{
  "norm_eps": 1e-05,
  "beta2": 0.99,
  "schedule": "wsd",
  "doc_mask": true,
  "train_tokens": 133100000
}
Each number is 500 + 25 x the weight over its row's rms, rounded and kept within 0 to 999. Layers, rows and columns count from 0. Numbers have three digits each. The size before them is the row's rms in percent of the matrix's.

# o: layer 2 attention output (transposed), 128x128, rms 0.077, rows 26-31,58-63, columns 0-127
# v: layer 2 attention value, 64x128, rms 0.0759, rows 27-31, columns 0-127
# q: layer 2 attention query, 128x128, rms 0.0774, rows 64-93,96-124, columns 0-127
# k: layer 2 attention key, 64x128, rms 0.0726, rows 32-60, columns 0-127
o26 104:488503473527525504501513502529516501491492452519484503456490542529483513519495468488473515510482490496481526494484491453507512522496499526518537511479490530483453462528483505497470497500504487503475523515547520526498495436499450484463542455469446559494509540514452450457497501506515485484512491539489478495530495509535518491513475531532505457512521477494530495488536473517532504470533
o58 106:500516505503483525482503484552504481500476500533494541450472502525471497509491495484526501482456505538477503526462503487498478502542519521517517554475532513487465466540501530497512508503465496520476479547537527536501468483481444481478510487491460524492523496463469477505513507506492489466486516549460498491541438536520472483512501509513505453533496489498483487501535441511522521507530
v27 109:475511499505476437498517497508533528449479506485466524480529477489508505532497538500519536475510513443463496480495468560503498494475515496518515473524481496487506502471551472477502531516537467512509503523506523504513513536492500514510530456501526550462439503504506524488516484500478518493475504502498501447558487510463511425522517516533508495493502514496495489501502468487488482482561
o27 123:473513513511482515499485455484500482509477414474541515491527494440472514496500469543552489467515540512498479524509528477496487510486542465487504482465525474534496468454485530529478498452484483486458490487518491535530479506529484532491501489518483497550480473500490487479486476500498536485527454513469474508471549495486498526526521508500510509494518489506502538527550510514522464488503
o59 102:477502500517449523489493476500504507489457451534535527504521512505526446478484486485483465428501520506483509505488507515543531469462544469496516503454490463533509468478511516525480520489473504496462459511563477521521473498572475538491514488487462468505498479503501479500512496538504467477500515509495496500478470498525485464496534490519497469504532472508460504515531477488504472479491
v28 100:524497519527493539498513504479473491519539505513492553481469491484422498469534512462510484538483487476542512496508540479502478513532482504500516512472531527476473502474500518477466550489489523496475497491474504464515548499538515500519452516454479486495513473502481470516499514480496495491455521475477506481495497458474489565507492486471518512522461555522501505454483531499497516530542
o28 096:487514486488519496479504527535476507508472543485535442483494524544496478487494499485520560495548519488478506499500485483510478511493468509516501501486485505501513501552546494516535489482474507519522498483507529488467560520475450495479500542465495537488466493508495503475440490462512547544456563489522534526500541495490546502494490506498482483504492549483528533498499493497522502532522
o60 101:511458517497522483501493456569487522461510508492482492490468502490501517513496530501548509501448538522483493462512500474481542480533475550542537458553507559460477519505502479504548542524530495510488496521523487517485494469469501513507526555522536497516523504537467515507495506500506495498497534500492522498512463495503489473503515489519522505510477496495515440491449520454507490521512
v29 092:493488545456544508469501494524484490478503485476486500504467474497499526495531493494517472513498500536499560509488477499501491501490458524507436517508512514503476519509457550529483495495515507486475496485545501531470502460527509472501504497526479505515458545458475511488470531502501561534482512501524463516474539504479499533498544469519508480502496477471556527514508483521449517450535
o29 104:444464523551477530535506528535502490466507582535497476473496485501473484506489504501485520530493518489481533510469490512527471512462483485522516530450466528497514485547533457510490444465475508512492487465493488465500523513473466469485511547486481558502477491529477494510505521497515474464473507508530511492544499498486527493488502510507477496500501532494478506487519511509542483549514
o61 094:464477476518503530523537506497529543519496507543526497494500490502502517516522488521513485503493492516495524490474520505508439502453550477552505490459491493531484468540482507529451485516480498465479561499534509517511530492489494469497507521517521506503530513533470462495485503584478460473538530494507531484491499462513524535511478484498493444466459481483509507474541504517516501502501
v30 100:498503490494483540469481549505507502523469489479564499485505494485455515469507484478489478518525500496448428491488462483475502557503449522501517515475495512432462498510557506471488517507508498463482501490474477466502505525508507503510488530559489522545514452530470510492509496489524527463517488502477488515482474513471488541496479498531485492506548489482498501526488483515469512508464
o30 099:477531487497501512455500522497557423443514483496534481480484520520533495501529492508493482539529514444462525535479550509522511484510509494511492519481513473460497515510462504484490461459489506535480471516547487504495509514499482517483483506503475491528524511500487496532513514515514503503495538498484485559554504500538518512481504521479515473480561514499479538439511501504518466509506
o62 101:497500510507487518483548513559483451468498542547482464484489485467473501480512462493451494516494504494496549475461504491500446483540499534479457536472520493552491508510484501519494460460485475512490506489550489506494521471487458493491520503496499529545513473488507476520503516547496482530475514491467535498537550526520500507521519470475513457491540523484474509484486485508524513503521
v31 114:514510514472466511459491544509519460464521488517436532481520513475506510508539487520489552533517476508521489532537496457501510542506457456514495495499520453508468509496472501504485484524542528505499519506494509492552467532548498510511536508501482510541516526496468446529524532523490537498490493513490503539506513483549527503478489462461525507480505538499500513505517529541485509476476
o31 111:478498484498480535505497485566553523489493521476533479515501479495487534515467457525504505454521514525458492517542507541527446534478488522455549527490466520516500451531500494518487523508454484530473479497519493514502496500531539562498505495490491485526474509506491516498452493508513500486487514542501456510494515533530523502483529507515484483490535537493474506492539488530498466465528
o63 097:477464524466528527547477518504494499500484495475531530509515526482494511475486487495487474484516486502529520448487511522512447489502525508455531495471527500526493507476491497538497491452488500503494495483496499493522525507508544545503480500558518523520507444484554468456436508493521532537516436543480512479503547493513499553511497483503477502521495523481491546515497516515532523504501
q64 103:478499529534525510481468487490488518533527481455541458476510511541501517511535525481509489505506454513472454514510482453520535517528476500476522520475517482501492482547505504507504500488483525533480481463496434549502516526485471484497524520474503486520479520466477493457548515492501515465477538522481526492509494464510468462502481537467474492499507465559510468539530514485519523515511
q96 077:489505494499505521469485489540509455504504516484517535488502485482502496492542474509487469515543494476528458525503500486504503503540447517529514522549534510501503510524512508484460515513502521486499486465497528534486496450523498499455539557489493532547478449502468472505527487515489502492439544503482453479528539464479531498523503505473528495534481506508467482506475486512476543468542
k32 096:484481499474505472494498529492497498464532518543477501525515489521482483464512469496460475513467524495512505475488530488516503517479505523535498449466480520501494486528520505480465518498485496477507500494505486467516496549457506487508503505527530491475538526483533530526484520486494485533462497502530499483465461488446481573495519443499519511482506511527522491512436461503508469584492
q65 081:473513495529484511498518507515498517489532453453508538514489454498515506470494489494481506507509486511529501483480516475505524534504528472470481552492528538502451496531517472520498456525494502523500506499489497583475509471453447516550483488487474482461437476448501467476500534489465487494474508506484507459526470517531460485514508482499508469478477490525477465510518495494508516523484
q97 079:465506498510486524488469515488511435444472521533509522488511481478524482475525523503528524547505478498539505516489528487523510515538546478518466514559499496500486508504496491464492537540472497481527499514481497460469514496489510508488505480473556498493462506464482473528498497483499521505461502510475463511514535529516538509498467524484502438476526519477468515440518516468538489516462
k33 088:506517472500518507486469485461504490478509517507499508497477541462528537581491446520523553488539503495506499507506480525536542485467486507450513535467494454492508517478521508501491464480470520464514490524530492453473490485547507528488530513476479533513466539476543516478491499508499504513513478537501499524485550522546516474509490516523478498473475474492505530494493532518492484458524
q66 084:499496509492503512546519527507518519509446513525516505492461518514503512476526464512482488487480508510530520476468493555478473471433511497566493489505524476530483528495533512493503517485500482504465510482532545449494516512490506524511521493525510556469527541492507505523446472499516506514515507498499492530481530527483564535517539515559489528469479523458475502483469485499513485514505
q98 088:537488505483556505514512491514468545518510512481491501484507519540503463495471494546511490512456531505510516482497451495455499508477464515479512525459496527443520490478513566522493498531498483527506444508534453484505522546489518491533485468527478473474536505550552520487478475478551492513530490513503524524528482516500489493485476500482489523468502473507508492523467476490479475494529
k34 102:490490486492503487488504528543455512502519504524476491523529477487451447415535502459472460520493517522523478476469530505464486515525498510555482499508502529492469501526485499472491510502531513471492491491494495530522500521447488471520478521527507504486530500533486511511516526490486485501502543492523525498499485490473458558496489476507500514531473496514496480548454431484492533531480
q67 081:517499484475497502485454486474472475529488480493500490499437550487483546541545533538526510504500459509463487493517498466475536484515504528504540487475538477499488497537517506480476511475507542512507478510472462454511486520581533509475511560484505515509514486482528527493471483485525470491480502490503505528520501495511498506483459463456512496524518515546547516492488508461507507504503
q99 076:529516536513553505510503517507490530497456476496508494498545506467448478504558512476480510498522488468539506481470489504516524486526476519537491483461533507554537512519493529482499497493513545488470524483505486547496518455488491495497537521521528480544460478483525533475512491543482493486463511495511546486533521494470518496537513499524530485522521473518506496528479497518476496442549
k35 072:457504491486460493495522524499550533495552503514450508517507499545496508422475478513470481494491485504508497478472506524550511522480522504517503491512545498456516499522496506487505516526489512470515508497502488463484490535464503463515529505563520479455511506493429500506497506497502501541455493541524500479484466529480483567498497477508477490482507489543537484496478474504496469518495
q68 079:477515495522486487517512561517479496533436535532515543463472504494496544506487459529518489508461476501493469484466498507485491468469549503522489491491478481500509526543515511470438489513502484483484482500509514479481524537512510532435540523512465510487495483507480521538481460467526496500530514479496531549544513478459533524481511477482517509505479513467477493515498528470509493521523
q100 082:506493543508500460519504586521477539501505510543498479519535520472489495514497502537467461495498522497539482490496514537508507464492470495532506484501496516497512460505495492441500503485526492492512508485518472502496543526437503503484478528504484497486492529497536537524524487468516510437516489451506514510579507532467509490493548488493498483500520498487442505497496483541531491485506
k36 074:487497480500498483500545525460504501451531476499489522537489488519467473441492453468506542475505506472504510467494510446520507536486562498520500473517533511472515510510467474504468543509515467470504520491476492487484529449444521493507467495526518484463512468480475482502501517543513487520466519502475499454477504532464503497482472454482476487526499533498523518482502522517512491541473
q69 105:499504487524507499469454468494488499503487484462498503521501534505489514502474531518479502494501453561505455513513496429498548509540496504459529532486539496493535474551507491469485501532480518516544453492493462501504491504514511492490523533484481489539490470475500485491561503456497494494498512517506495525543479504488464458470450471478529481507524502526535481535513543469513488516493
q101 089:508514474521507509440522536460532478474443480497505484526492475478498513508480560465482500488516532510491491478496519491539494498545506503508513448492507488513453527548500470481534556516500486500484569506502546517504512459501473528483473496510554509496465494505487477518496503529487496505460509542507535458483507479488485535521515508504513493504539519490493453473508533528487469477499
k37 100:513510478492491508497466438478495496503484499489527498491483514487515527551475493486545545469540453514499521508515470487516516495480490506433511505495471458535513509446485523520533502489501523500512514496518516490500481472545513535498544491473486497543468506466531499473498495485506507540497452490483471528492509480582529456542500541502507514461516488504518540505502538487481499476493
q70 082:534487478481497510523498480458483480521496467479495510519527466483492465472482489497485536525496475533476537524499513441469523516512500475466500505458563490495500518463486496557496489516499525511489511532502483498514488467494482467506491526504478475486542523453548483501477531515445479521509517523501491498466491529505476486493492495499520482468541482554543478540508465518438486545507
q102 092:456465473532511506538462519494484479474484518517530460493558490527506490470472464485485514474516495486513505533495503492512471448466463485477463531522515440534485512523473476517478496472529496493484561451533512507489535467531466492475514468504536505530491512487518491506469495487474498513503510480508524500430501544501501524492518498513477486486509501491472555535495479528477499508476
k38 067:535528484464471542480498485504520511508529506461507521496493540478553561515489521536504485486461483517485469518506496560453528499509487497511503562511505512515499512502513498494482494529501484504484494467503507554505499537490492493513539516477457515492479488487486457476558483507476491469524538489504488498505460488540495449532518463510467506532526463510490471488527478464485465461528
q71 099:524467468446535506529523474508485478493473504560482489493470521471479475494504484480488476512496544503508568520485504516501464468458506466490473444515483497483511525478509499476513514462500504487471529487506519485470511475498478483502500463528559485491523488499498507542447505524492507498515508492525507507484536537495500526484518477518488569528489512478497559501510453528512527470465
q103 102:517464544515507484518494521504431547529513486540522488496548514501519469467506485501512485515494508506525507530499467521512507459443518466493490507510458479489534502465507518482500503473528513486463471475513466503500479537525492492472487509507504488514562500491532574515494523514497467500522490495501474507474500522492497488468487483495499525510492529532525568556454490484524499498450
k39 089:492490497486499506528475555537506507502519511503479541544525473518466483448514472505467489482479517459498468481481504463482489524474494537579508433462558552516495498512494464478462498516522467487477518509477509519500540517495518482510475530532496506460493500493491485521504490502538489482474494459510531489514498505470508531506486435520485486483498495534473462485496481508500486532506
q72 091:489488474468524524529492509486497502493449489535487477489482517498512501489498481488511485567504509463510530529475505541518468455459518492514478447509516490478525492481515523512478489470501510504473495499533519473479520511486489498512542503529466502492515515515517549469438536521528510503484516536504476481518569505545483552468553492523514534517517478451479546492505492502520537509497
q104 098:549489533501500463546518497514481537515497516515510465506530511527488491430515480498467486524524498471531492498482468477485499452453449493477516506441493512482542507460548533502484493488533502524464494472547467481508507506491497503526530530491469492529542498515529533492487525476493442494494491492515521490490491510481506461504511493542510516489500490520499549532459460528516527505505
k40 084:501476544485486484534519564511486527486486512495482510542523474526443471470469465503482479496490507463476480486488462483514450516479558530543498440502504546516514495511502443498431495537499499477491516522491478512510523503524502490509469520504529519469505488503482528519540519527523506512483474478518518472507540529469513492506473467520498490477455534495502464489497486515497485519524
q73 086:492517485534460482502514477493518459501539545504455459522481513537532513497512506508499508464467493488521457527507510488463522499566499500523512483543491489521535475540455470482515487491483458531510494517491512478464477480536542515490499491514505532503502527514471506534534458479530480487492470513492509543517461482501499466521500522489499530490495533543469446507484512440497473512524
q105 094:471503514526548446508490502513489493467546495513519488489498492507496487547524485498499497520497521504538513480506531497463460479515515496533502503500536525511501500520428554494519455475458455485519514513520535485508460528515507497527481528476469539478502526496535520475493492459475541446490497537504514483522558476508484508517532513503472498478470509536464459529459473511503498493500
k41 063:491528522530473499455487465499501513472474486524508427525458527510518491529456516506494538508496480487540518493468499529504539479487504506450549530473447498498503522506539520520520503471506477510512502513470508532520473527471509516467523478517521505534514481537526510443547523503505494520483501491468471530493480503549458486494510518511480562485483499515457519524482521502528509478499
q74 103:514506518539508517462491516498499530490491486476493502494488552487543510509518497490495488465508429512518443507529493467441527510500484508461528507515500490502532486562473497467481467523517517535516457499490454546507484529503503475484544537497456481499505497502490493489524500468520482477486507514487480534523524497473484481454462493433503480502504498510509536490516570486526496491494
q106 085:523500545522469507438503510498504468504525496519510501510504504492536492472493491499503479492520503510544495529453528472537525500534526516529487495507546463482430498520496494446523480493513502520500535504471517517514485487512496499493472499490476545540469538524484463496519471485504506489460526479461520513505476476491486509502550525451540449506558505519503448497545527501490501488478
k42 090:513534499502511508508505470502496529488514472511552494462473522492566559551471477496515528481481451462499497509510498530507476494490510524495514519518457507494474501464539543537487505494470526492528498517528507562468502487509469525493508507527517525466463476519509471501545544517500552478513468517495508503514533476510508485524508513529495535473472471485508515514520521497554490458526
q75 122:573501519495511492495499459517444463528489516525500494495546490494503476486500501497475486518477501497481543505546498490514461519506515501488501458506470514484500506467480512547536501450471529508482509525504518486531517513533448508474444511504532532474481500531524508521462502531465483482529480530521463477505538537521495522511509517538500540512483526520476539507492445463486511492532
q107 098:488495462491463535483492467462499471517482486456479540518466493511504510471467501528473475531495474487452478491521472478452508528505490499464488480529463537507515538440471502548470521528502533481495485455494463489523504527541543488483507488501499439517512471496526491525471502505517507492476486465513459518482487508504480523496519514513493530492544532517526509505509458456485474529493
k43 101:481484539526520485530504556530521482497508493515526467509485498518492477443503509502479480513459522493532477473478480492523499521484506540539539520472520522495505480524523461453441502541533473511457498477485462518493530493476487459528508526530510506505578474514469504491512489533535477510500548490531538512517502498485486512461482457466486473513490483473502484493500472526503504498474
q76 085:467462510519501490516503532516483493498488472523518477501460455471479492492498479512469497525541522516482499496466464542510501488496541506486466518453474511490455538474523484530495514518514500472531489518491507505524508486492444469512529485504469523478513515483486507483459522531511548482484539468484497481476545536446441545467526473488508483485556502486518524497506476509466522493452
q108 083:532488480508473530524511508505484512503482477525502475475470534518515408462541523464509515492471470523483519497513499512532524523494524469468496510507501496491504456480512480486471460463558541522514458519464504519475528486465481510498511477462538511464473505485459505501457504515505467502502521491508531532503491513528491510472508489498453487520478519498538537464497464463485482543492
k44 129:501484482477490484534482516502514493497497514464528517530494506487499552534469449535479498444510521464464494506506477506496450531491538530501501484536523527528481514479514455491488496531509512466482515483499535518475542464534476485493495481520496536502475467470450512490521482562530504497498491488512493499492523559515553506522517475535512491485467487451496489469515455506470489512542
q77 089:476522494516482530514522494460502472443510467534521485479478502478515486477516479520569538561450487505512514497485527542523500474494524491458513521511487475500510525539507503452453490464481559507497502463540499545507486548460485502503513499486480493476480517535507518509512497484513537481527511497494544504524515521494461508499502480466549473498473516495509538507483545488524494501511
q109 104:482533458491509548513514472467510487462488485527486478474488490485503502473477560513494490553508473555471512505526539496538515490487512509466506467491448483468545501503530512492489499494498545532525526513503486518508512519512473514505522513487507457478549483507548526515522510470469540501478493540489552488529462502528475475466528506473535511505475528528511490485488508445522510487526
k45 091:472472484525509513476525496499483493496484492468523472482502468493496511514491471509462510506502551486486506500520448559504466521511498539463494550475481492528472493506524481456487442480503509511480501487519504563491523475514501531539494523469545520501496527483522535502527493519499531495509483474490493476526516535573532447527474530509485488456451485475504507496518479489502462492531
q78 117:506451508520521505518536513511439486510476472530485472485466493476477481471528478487477504536482525512477514473468447517496481503466535493489502508494469492494523529489537489528474518489506521480481500502540545489504506519525491453480508488498462514509514486502512547510437471530521497500504528520526519484500567548489502541465516475507543498511531527467503538525491472482491552527477
q110 087:493472507526479504529512523528493507477509520514497520493471517479490490455509470499509486526474500499470511451502468479510481521473528504520539496505488496444546514504506486532483519542504536476490490511513503493477525528515521485486468502543547457500555475488483500511502458541532485510478511544528495536490526486523527501461523491549524529522531535463548539483493499428495527511527
k46 083:479470495469508544496483494465515469469481507456526511523521508477499504538491484507454499463533492459495498530521497483523480571496507528484492499490502512528475510476516431444460493512509499466469487463479506514503528504529491507540496507499500511521476482487484484499512497521551558491494445489525484473549494528524547501517471488488472492477473510484524476502542517496499449516530
q79 110:487561519522476504498469490483509494479531518524478477508515506509528500521501529517492513515511470504517474527526522511502542475555493494466519494539491481543522514532492517479535459466441489555524494527483511511516479503465506545471497498490511500511464523531494498488538505484485490512481496522481537519501499536480500425522487549490501547462498519550456485504483506508549474524499
q111 104:487558498536525501515496500491529518519533520533500476497486502516522493503471522480523480545509531514534522494499511505469515430536509527506514497514479512520494463501515514493520499472433492530558504505504483503496481528448496557475493542504481481523506527520498500466531497468493493489499496501442533508515516510514474454515506518488503527477467481487464452509495498503550546557477
k47 128:515565470504467504490498451519526510509511488522515485461494490487554501544501501468538528506543509507479522514518534533490554482532475475495484517516480454487489508528488550524575517500484493538534508519494526501503464492483498569462512494495517484529468499484539471487506505463483469478490494522454512504518490479523502490505509557518510523486525503539489520517472516509504513481499
q80 111:518511509478462490497488519499527524497512552488497536504553504507539497496464505515484464477532499481475520561495494501473511523518465466476477481530521476523459470459505503512518500513517500479499493512455490516482477501474451511527507525452505498502524564447506477494508494511444552508448478537493475515523490522478526534520530513508500518476460493471488472518492476503461506462506
q112 165:503532452450486510484479516469547473479504528496481527477476507504515502532463484523517521472491461488460487522549500513506481506530537476487467506557488490518460499500499492493500503531490520485534505545463509509478456515513459529510483458483515478472505497484510468498512488502472558533466462536481486540497476531512551511481498514499499505473495533484487473460500510452498458473524
k48 088:482521480477481530494469511484518495503517500460460518498497493500543496541491477520538463444508498518477463514509514493491471531508456493508485485562501505506467526465455501487492518558509504467518487495474534521472492486541501490509509476540505470524497511432449509542549521490512492524485462509498471535506472473529548502508528506490482510476502499474506464476505514508477493513554
q81 107:491527484484482444513484507447531487489478517465485532511519511500517519482508484523519526495536463498530507513528554479487491503539515463480464470554544477518439472485487500475516514520476500472505508500476494547479499488511482533510488488477498502478481550458495462519518496501471546518491452506497486521503480493488562494516466515470506478468501536527527465490521525505528479457512
q113 089:535503519499503458519485505451493525532451472487527494522557471485475475482498477507485487491536476496509485518531531491490469520534530453473471484515518495520523479526539510509504508479490526486517511550472499531498486528478458510503466492481485465496501515500531522505478503487461519480489450513495499443551515531462491485510465504490468545476482518530487506571477499535501471476501
k49 118:525533485498490491476476561467559501506482452498455506510518473475467508484508482504508485454528519491514498515534499488475500512528525479536461469491495462500497487525518453468525515527502509501527556517444456504489493521483494540523476448505514460507540505516532480520492504505491490469472458512457504512516475494487504521501471477490549470511548511538526496474457506511499492493492
q82 103:493517508479543520496481485456483499501463507478508489474491479514499509528480527496482527490527530525466473481531424519479493471518499528482492474457455473530473521513507455474530515499515512496491540515536501502506531467482539533511508496509520511463484496524499519532464507450528518525548474492496453485468489504549504458480476526486487524470520467497478474473472533514500447519489
q114 103:508496499487513539491465460493517481521417490474500484494493533526537501522490511544456528476467486478473504515524454466443512492494515501442475459522497496537464500511495499466491481456508537501498517474523511522508499480522492519525539462513506474500453490505504539495475500455485488530511487507491476545438504522532524492500475496467514496480506505490512515498507537474531485537477
k50 109:506529517524524512494465539505504476507472501487516518536536487539482550522493523494402521479497495493477497520512459453500469497519500567499472479538511505533484494546511479480522480500490511552483495491474509503500551523487480540485516535493497526496467515482470530519485477459528505521519481528491475480530510501507538475546467496512454511476511530506472505502485466504489496511516
q83 119:542527491476527523489476509498525530467485531450508522477505504505513522523488461510515490503499458502494466505534513461480489548533476506508495498520507481478512522517487472505487519545487512497502480505465530515463481464471496493506440510513526500465534482464494451531541492471487526473511440542495446502502477465484550532474507513540469543514481472484482478500509511493501455512519
q115 115:525519544499507494522496510519485547519526545449547519452519474485508531507529488459512478511497480511507471492526492491472505509534472483487522493490509487491502508506496496510493542513497468504517479494495503495474473501493499491497435518490532482509528514470524464466535534483477480439526477495459466516496497496500493535477524543487450533542461452464489479544530546534484506496475
k51 114:554508496498532488487488467481480521493488532488511537463550491504506493486504530493471516536460469504494492472515454479451491542524513483520512492526492502449502501519521526510510549555477503529495502519507485500494496533490492489472454514511519476462545532541544496499473543460474478470499487553483465531526492485494504529474524511481525524533496525509548493522468519502504515503540
q84 109:528477475432517469450473491447515470492470491497493490507480513531500514492499482500483519477526482501535467507556512519477476524492524494486478491534486525512531457462469501481491437488518505487512519560496454456466541475503503497492478478528503508473446516504464473526513527472492471493505508505512496454539508494539496490484473533476476488489482508513481509477529522502517449486487
q116 135:560480492504522515496475485507488499506428440477511472518539503504486482495496496492474520490539482495531545530517494433462503491475529494461490500478499492536507476504493508496507476456485547484528528497473495510521492483486490506529504458473470480502466508517505534508479503474449504470485494486506490455530535490508476522506488511478494486499491512501501569575496492526556483494493
k52 100:535492527453475527449477514458502481483485458466523501495456499534511503483512496514486541477501498461499495525519462496510479524482528465467476484424525487497508449530559470471501450457506505504455506506530482497528503472472500519478476493493502552526531519481494518508489518498520532516473502513485480512518505515508530488523493506517463470493516526511479514506480511532525469447480
q85 102:549526493495487442506480501482485476534486497535500497507530485503506477511461502502476514511521521450499501503536552480507485514518517482488514454544505494548500461521513486503540484497483499490534540558441532503499498524463436534455495473522527517495441501513484471515480485480460491474505467473498508490494526504503512482516491523515472538485470523531477517519492447478491503511499
q117 094:518485495471510483500469518501460516536507483500469511513533498516494503492481537529429519497483531471503514525523470468463481464490524464448484469487543506548514516500489504509533516506480558503517536503482495476510466524506450501473497460447502472481473490510553496522500472493491462538503480508490480502508508537487516487531513518499505515479507509533501520536480432522479488549480
k53 093:479505534570511503558520536501490567523473485518499478485493451482469556467510502513498468478452490502475522507478481490435495491477476496482451535481548513511481499525506466483503484483514530521435500471502497494463513499467487527520494522523489493483534520479514500532497460494487460508491498513491484492516511506493501496498470481530546471509523498510502511475460510509471513528536
q86 105:479501493475538554493491500456518484449486504489513486511540485506521507539488496481507515456538509542497486523535473505495504496528502521499474489509483505522502483497466480460529490525523494478485528508509493516503529478515518534511485521494563474484510526501517493520492509506540557507553466487478442490504517516520492471522448546488492525492508463514503460461549528491504450444483
q118 072:504546487538491503507506485479494496482532497505535476485526502477548468493458489506548492488476537511502474507522455536502526491565499497466501459532497527496520450486489546486502556502492505496542472537497514528467513499512507534468483504526501487511524497516533456468499499502466494476465499520457473538489502523490501455471470520496489498524481483517513431518502522445501501484498
k54 125:540527510515533481490475510486511497478487484471526511504510490525510479512498517529482538492512532468496498502547475474526486526530516514511519474546450479492474471544493470466522513525497494497503484524469513520480498507507504530449484525475539541481521531500494519509512448513503545502520448527497495450543491540528541457477468531500510508482468485528484459496487480465532450492531
q87 115:531482515543496479475488544503491516522514507471458497507522498548476505503486536514447522496492496477501477502478456520480516500502516502487512464501479537524528540449536436440509504515485469528518500506480496486508493491504503481498499495493476484544478472530530520500541463513519521485471504475523530500519488564522505501493540506552506513531484480523485475533496450448458504502480
q119 128:542478499499478483462498558490535490463538495509469495528492516496454517512477529471485480502476489457517451466465512524505520515523501529535529458519496553482507498504499445501493546534520457506522467508498495483506491521509511482479473500554479516557497462520489464457536489492541500476480497477523500494508476568488512511501523501530475507511511488504495463491525485461489488517484
k55 113:519514508518465514470495567483522555479484528547446516482525507483526525511468528508514490528500498498466456516509506575518522490502504457467519472525441498488523548469503495510499526531482501500472492493493521492509482510529499537462488518530504524493447509521523517492525474491506501506481446506481483500526475534523530489504527489507495555488510528479501483493511530484507490489554
q88 101:450483497471552543514516497471519499517467501518447483502513493524512485524512532454486516472509517515511499489526443505476442492508513520512487483478470497504511539524495502500510458511522521524458512495538495471511496466531496518518514526516489508483478512527463541501470485475534491576537542493504510513502518534550489485478444473489513490493524472500467492494459520547475492499503
q120 104:505497548512510450521498508525473480503483513549478509526514526530513478464516507490437534469506472496542516494505501481492456531459549484536509482499500516507537503515490508445479444499508536498469521463491503485525531503488515510513510515490491517467486483544464514520457493482501467532534508467522518525511499501472518512498456474476486498497461566486467526456474497517482491484509
k56 102:534532532471476503485515537487523508531462515485529518517548523571500482500489543504470478473514486477522489511487545488476441498497529492516530494538503497526528475497509483540520473493524507489492494478454492511537482547480497504455512473516478474509454533511421507491507506462507503532512483494516530464509517469472491531516504490498487501495472506486474460523497501527507499554475
q89 101:494509527473490445505488524503517510489492549501501521514563517459510495524481472495474486504558523512494499499504508487465504504502487479513468476507554475481510462513446496525518514526515462456483500493495529520487487519520481477484493506556526484526542521454488468495506479533509450477532468525519474525464479516517563476537491489529515499482506464505517487506516497534479534452495
q121 106:503536489502476466532483524490487538490526481519491527492520488494476496506461519501451492505496512473485502482515510549541480459482515485487506461528508468524525481470529468505538545545502513498529517528521504449509524514498496526485482479489533515460510475501530503538507502528495457500534470534494483487530497529495512466527554462577523528473515480507483473521475469461464489503495
k57 098:484501514521498472530503499504529512532503444494491509489477484462529530515466475502520461539518518506516489496487547518473544474504483511517464500513498497513515492498510487525534572539475460461513510502496495464482460492477534512523515459554497466475481508503474502523512458501472464470481506525485466491510496528423466533484535452538525516515534478493497515487489515493502520520498
q90 107:469475533525488470527489478484474482542532480503503472515467532492481488495511517520534506517491490485523511498462518475502523474457497529495500547458511535500557516500504529488471496453485493508510478446532525498518470552504485484506514488502466530539496449504506510469488505474537483496481530461505543533477523465462443485533489492464502475515531533513506543509496498524533532515493
q122 125:508485531524505449491505478494477494523519458507513459512475483501466497482473525480491490529489526520534556502449523479498516470486498525505493555444499529494505470461479507490502490450494492546484478473519504506519514496478488493457488525463462527509463505513482553454467487474529482519461527477516526471507507489498460481521500490504472467512501454505515527470474461532517532522522
k58 111:456482519500524508513536473501489463482482486518506455501433507497481486504502489479518531500471527498508545508479486529502516493491529498494484555483466524525503531499523497504494461411508502518482507474588520518511509467496503504472517489466491510503454468485496489485461488542507458489509551461520518491473522473515453486502460511513507479506494461483478528502502481502513511489474
q91 105:502443535503467462517508537493475476495531513470492514489534486530474521471526535512449465509473540442503500491444502467494533534489482516519520466542507531498521459473491484467519526510517461483467495474508486463465499503519514475455491535501482521572528513502501520514508513513504489470444511471520499487511498485506524512508518508501513476513531494508522477537506488454476523487504
q123 103:526493502475499477513486519471491496462518487485498527522476474517513536503497493526489489513443512449511478542443527477483507527511486525489480460512518531509500555523462504461479530503506498491478472510521537487478476486522496474480504469528482516536478524487488464488525480545509477516426500497538471485517488492494556501527486544541494480471536546539524482483511498457489503514507
k59 124:537482484495475506462481525467545483515509502501483501496469529503509531548470497529526521484527534486519492530474549477512513507526492482433494477551500500518493523467471485528528532468451495504504467512511549478483455494547486520493502483521475478530415474474503512495505465500514480479455493509513477500493486513540522481514493494492496480492548532499491513458520508480510471484515
q92 094:475512479525491510515494488461497520510534433514502481541443516454523513510470485564518493494500517521483555518484502500507482475472495508471483514474527463536483507516472521512496524509480511477508498482509535535530468487502502501519526488462481495492472493477491526476467441502513507521479497513503503508449557534495503478539505481442509468470509527515565528478499510480508509539504
q124 123:458510470466531502479479434480532505477484464483485499523483484498479486490496493545492532508489518515483545483506491524533452463478491541500482503468516522491495525511504496521507502482489507469493533501558493470485558461492530511476524490515481509470507469495488523532486488502482509532496511532508520476476514511534506434528485495558544479458520507507538502465490467481500494475559
k60 100:438486528515504509516507485514521435483488464509481485567525504489507504494472454518472505469513526509513537488532499506511528497508477549483454481498472504559480478505493471467483477471494467489499524495514479524529491478483478517531527483483554506496517506475461470532518469518506523504507511488521495487496503506476501478562474474528489498478503455540545507451513462492507484494461
q93 083:516499477508485506487452466476512483500521487478537524502458544485533540517498496572469506482478510514502497527477502460473522492446453548471489493477458521477461501472506516497534515494489494489524512450537490501480512494518537501518465491513505496527493480455553515494483517468506491492486482472467471499481495459552477484508528499447510474504505470474521479520505528467503522533519